config = dict(
    num_hidden_layers=11,
    hidden_size=256,
    num_attention_heads=2,
    num_key_value_heads=2,
    head_dim=128,
    intermediate_size=1280,
    vocab_size=1616,
    hidden_act='quick_gelu',
    norm='layernorm',
    norm_place='pre',
    norm_eps=1e-05,
    positions='learned+rope',
    rope_theta=10000.0,
    rope_fraction=1.0,
    qk_norm=False,
    attn_scale=0.0884,
    bias='none',
    tie_word_embeddings=False,
    parallel_block=False,
    init='uniform',
    init_std_qkv=0.0274,
    init_std_o=0.0,
    init_std_up=0.0274,
    init_std_down=0.0,
    init_mimetic=0.5,
    optimizer='cautious_adamw',
    learning_rate=0.000993,
    beta1=0.9,
    beta2=0.95,
    weight_decay=0.47,
    lr_head=0.00983,
    max_grad_norm=1.0,
    warmup_steps=252,
    schedule='wsd',
    decay_fraction=0.899,
    decay_shape='linear',
    final_lr_fraction=0.0,
    batch_tokens=65536,
    max_seq_len=384,
    doc_mask=True,
    train_tokens=374600000,
    max_steps=5716,
    dataset='wikipedia_en',
)
Each number is 500 + 50 x the weight over its row's rms, rounded and kept within 0 to 999. Layers, rows and columns count from 0. Numbers have three digits each. The size before them is the row's rms in percent of the matrix's.

# layer 2 MLP up, 1280x256, rms 0.0103, rows 157-178, columns 128-255
114:473451467465484545465476525544519425572474541510539452551453441534502484494386551525538505457525514479390514466492473508432493582443580521423578439450508500428514486568462541478566494445502577517566476456514482459468505447539511455463539571508375499511499499435436575462574549478489373503502589395490420499499508527383543422515537536501510507469492548445451562548482504366623512539483
099:420497422553451567473451506564515487403483495466423519535547536459512540521504480495499512468477441568613528523602537484504503494621418537440538587502453402467544489577474400501521495473474512448539452573558498520616478519438424486582414460529490460505581379497444403531491441486516514507464444479447505487447550466461476495531489651507567491559526506497539439516516507404509490517453
102:512586455415461613446435530454458628513443445592498473518537419514628471468508415507506494557472437515579476455610453553491490510562529561507467475412472545423444566507457527581511464552487470490448547535486504534475602540537481498554422514457551422458493508441486536558586444571490535476468463549528425577512541457440505470575530507501409512504493542526476489569527450538452493433566
107:414519429507517483525535499512503591478485467518483475428500525451528475490390582372498532540558515510489447578476535484500393385483483505613547441560590560514482565547510552547460559508543589495440506550439557500535541514527447548482454470611526572570455441498437489604511515485531506443517520585431554436437600508497515527529511458454479510536479437561506500518598533613460547538539
110:502541543398503591479477457517569602573511510542518519481534530612531446558455504431441594464470481524487473482476586507488503382494554519473472461453484433488498445480457466504508471464596642443532503479425486417445454467530439491469374451508599598491478529504451575610562479527529582556491500507552524541464439578562506460537458519435442521502452635506518593554586440478481519498510
096:439436479556508529482506486475513384471571436444416554502512588597481461541408517595413494474485452557555562451544464379512592518583378438449431513517480541420532528516537517521440577598460509457467430504575474409502464489524452475437589459450530465555499465547560445538529483453544552514482536448534520514475438465508523453469475479561518466471526535553486441490485532449550456542475
108:492522514434469540432412582507477537497560526466515494561499490529572509548465433559507484557404489524517491539446555542523455570502516486545527507513461443487510486452489485474530555506544489399436493502560474480452443520491515406485492496486458560434479543478428547445545538538512342403546551468639464575509379572584481589662489529524506521553491582467443495493530559418550533494491
104:495497548532555527505470445543534457538400466510594528398420519367524420529505564498416508425497397520433484542562483508511455592529540518533405505536543551528480421477469511474482460425489458379555595481507482472526461505455570402436595471465538429461487421457526513455549504509544462601534456448508454470585473422453503387548495442498445552463527574428492553426398474438527468444433
094:453511481512511523483570506498447461526535489546584539379473462461497524514540416452449445572447450445540530538431555536507444532479528502451508564535462435456415615501417539519516535413464454516482510471543515527601541526493482523551530552426465475537585458453486549482566450491451558495604522546509443488603483500500519483605514518474426505582509520424482616520571507480518479529463
098:504457519629495507457493493435476403478555517454489528446515419426519575447573450454386544554465562504496554408557434530554525622477533540448544379496485600575551463548527476462498512487534537556508528496429602501433467504522474389422575452513458465332489380540538488606415522539495448505465474490465530447542511495468508548592469477455540475430536456435489391537495490513523438591499
102:490379441516503451523425558543498542498491472513435472559439528473481620509524570422458547407494571525499608501462484518523435596523540473454540486507572515541547404543546398442508543550494563481439463428539518546495415457464460538424485495537555464423478516496468418614467505502505394453556486570510494531491514543491428510501531517460652405514503494491544567549496547567439436512528
096:530493460525440563588564551526472432573442498550469439442492438552441601467447436545520500514483455540505521473497489474459477514506463510545509496506527533574448464528581432454458568395504487462539573444617451515530470518456500481473478416442546490437487459415500438520577505509504501510472437491446463375560551536504514477476578592517643574551499446473550529510622504444535441472521
095:511490553429526603486604402456485391508459507539472498497485429584610486481543522480477459537430487503535469414454409486487560521426560532612501425529394456485370421564415489484534436441480571531568513485499590410489513575534533451482404482480563532591597517511563538498531484502489448450533532459444523463510447534507529560534431609476523517607470521525479574521601470526414466478537
089:532603551516500398497420513490543534421467434492492434591523408497578435566543508525503550470500445503480391538453423583491415427520559449499456468509424500461483473502447511531490434448417503485494545503526465462503573391545417523487482466512499491509574479522437520477491579556497491527516500593490487571464464587566491517518474466415510586588475511516508489553485527445434547447452
094:486509597505527459539423518531502506540443530504593533533480569405496510533523407426539494412580488459533476508462510494514497479521525563547514525526560559454515557507517521547514461449466632485503518519453556496594567440476509506514484448503522456507555460438494527540498437541523486495484456501458445451489495611567598481536509560397452480542504425529501548461561418556408577553479
110:423551482490495552544545512527520524531513546510507533519507509588511462519400496582620524606383378512443471496462452542465438441447439568453591446490447411554492567539529540559519482463541447503465498507488531481431565464470539492480407500449433442496529514373393477612549499473546485515540450549505451462507503443512476464466468577521500574493504434481461659489507551589482507550504
107:566533511477476504450427478471472512508486579544490498563459562470588368469586468593521450533498529374467502512593548445467540488420593530534478537493350480463491452542444382577540502490553461478462396564508480557476453538461451493499514555467392482485498432535543541411469584472441515536452469428430520545439542437542470360516568487549441521547542581432532468461503479406518525533507
098:550423502537500492442372544540428507584577531507423485475539423455548534446556425604479533540428363533448520459463579472542516456434564566374576422473621566558573468486550545477476477500654551569454493493488499516360453506423503520416581535506542501423473475517504501453551470502483485565433479478465544491487449520442441528476526496428525565482529496516508434485455514520475457512461
101:536487433542487546394518436504503557533417528424497421498511470503424454502501535550535512472573582459438452467534549513488440438438484480520371549491559446449496494515518478550562407516527511497565532404480545509497403579514533554441511463429466442526442518481545574505559523448470492507480603514545544542552468456532533605504430551447480477547492513502518552589514497423436448635474
106:494432502502480490503463613536529477500568563525424472520432545510460531487579534461435533495471538529478500497527529493475556457593581504536563406457567479478510464455513332505504509485602503493454417530456548552461478410473552556509395511535462468460475531432477508508534417473430397519510481499543543544451439514504474462558498620503486479594500500510465589486623651454494521452538
101:369530371501500535481378511495475489488473458491489507423468496477472489457526513419453506528508525463541532443540486516507491547478446434534486562498565578451482535570516468573428454505445494583473485553498556554537514516534500478499472520527434547548550545629458507500471479505458466519513467492437510636513578444480537564650541611498288469524522453519446385507517452458491479425471
096:562538476462484580514498505467631444515512442553492527528485481559551551503439468559422455507490397494512548501528600496506518543528437501486472556515483485479571499452498426560557568545390450427482547419419592515577440521535441528534452523488491446555541347417491516530500551487496523526546463490532567536491510427492433524562578476483434517482503472534426532445470497481502469577535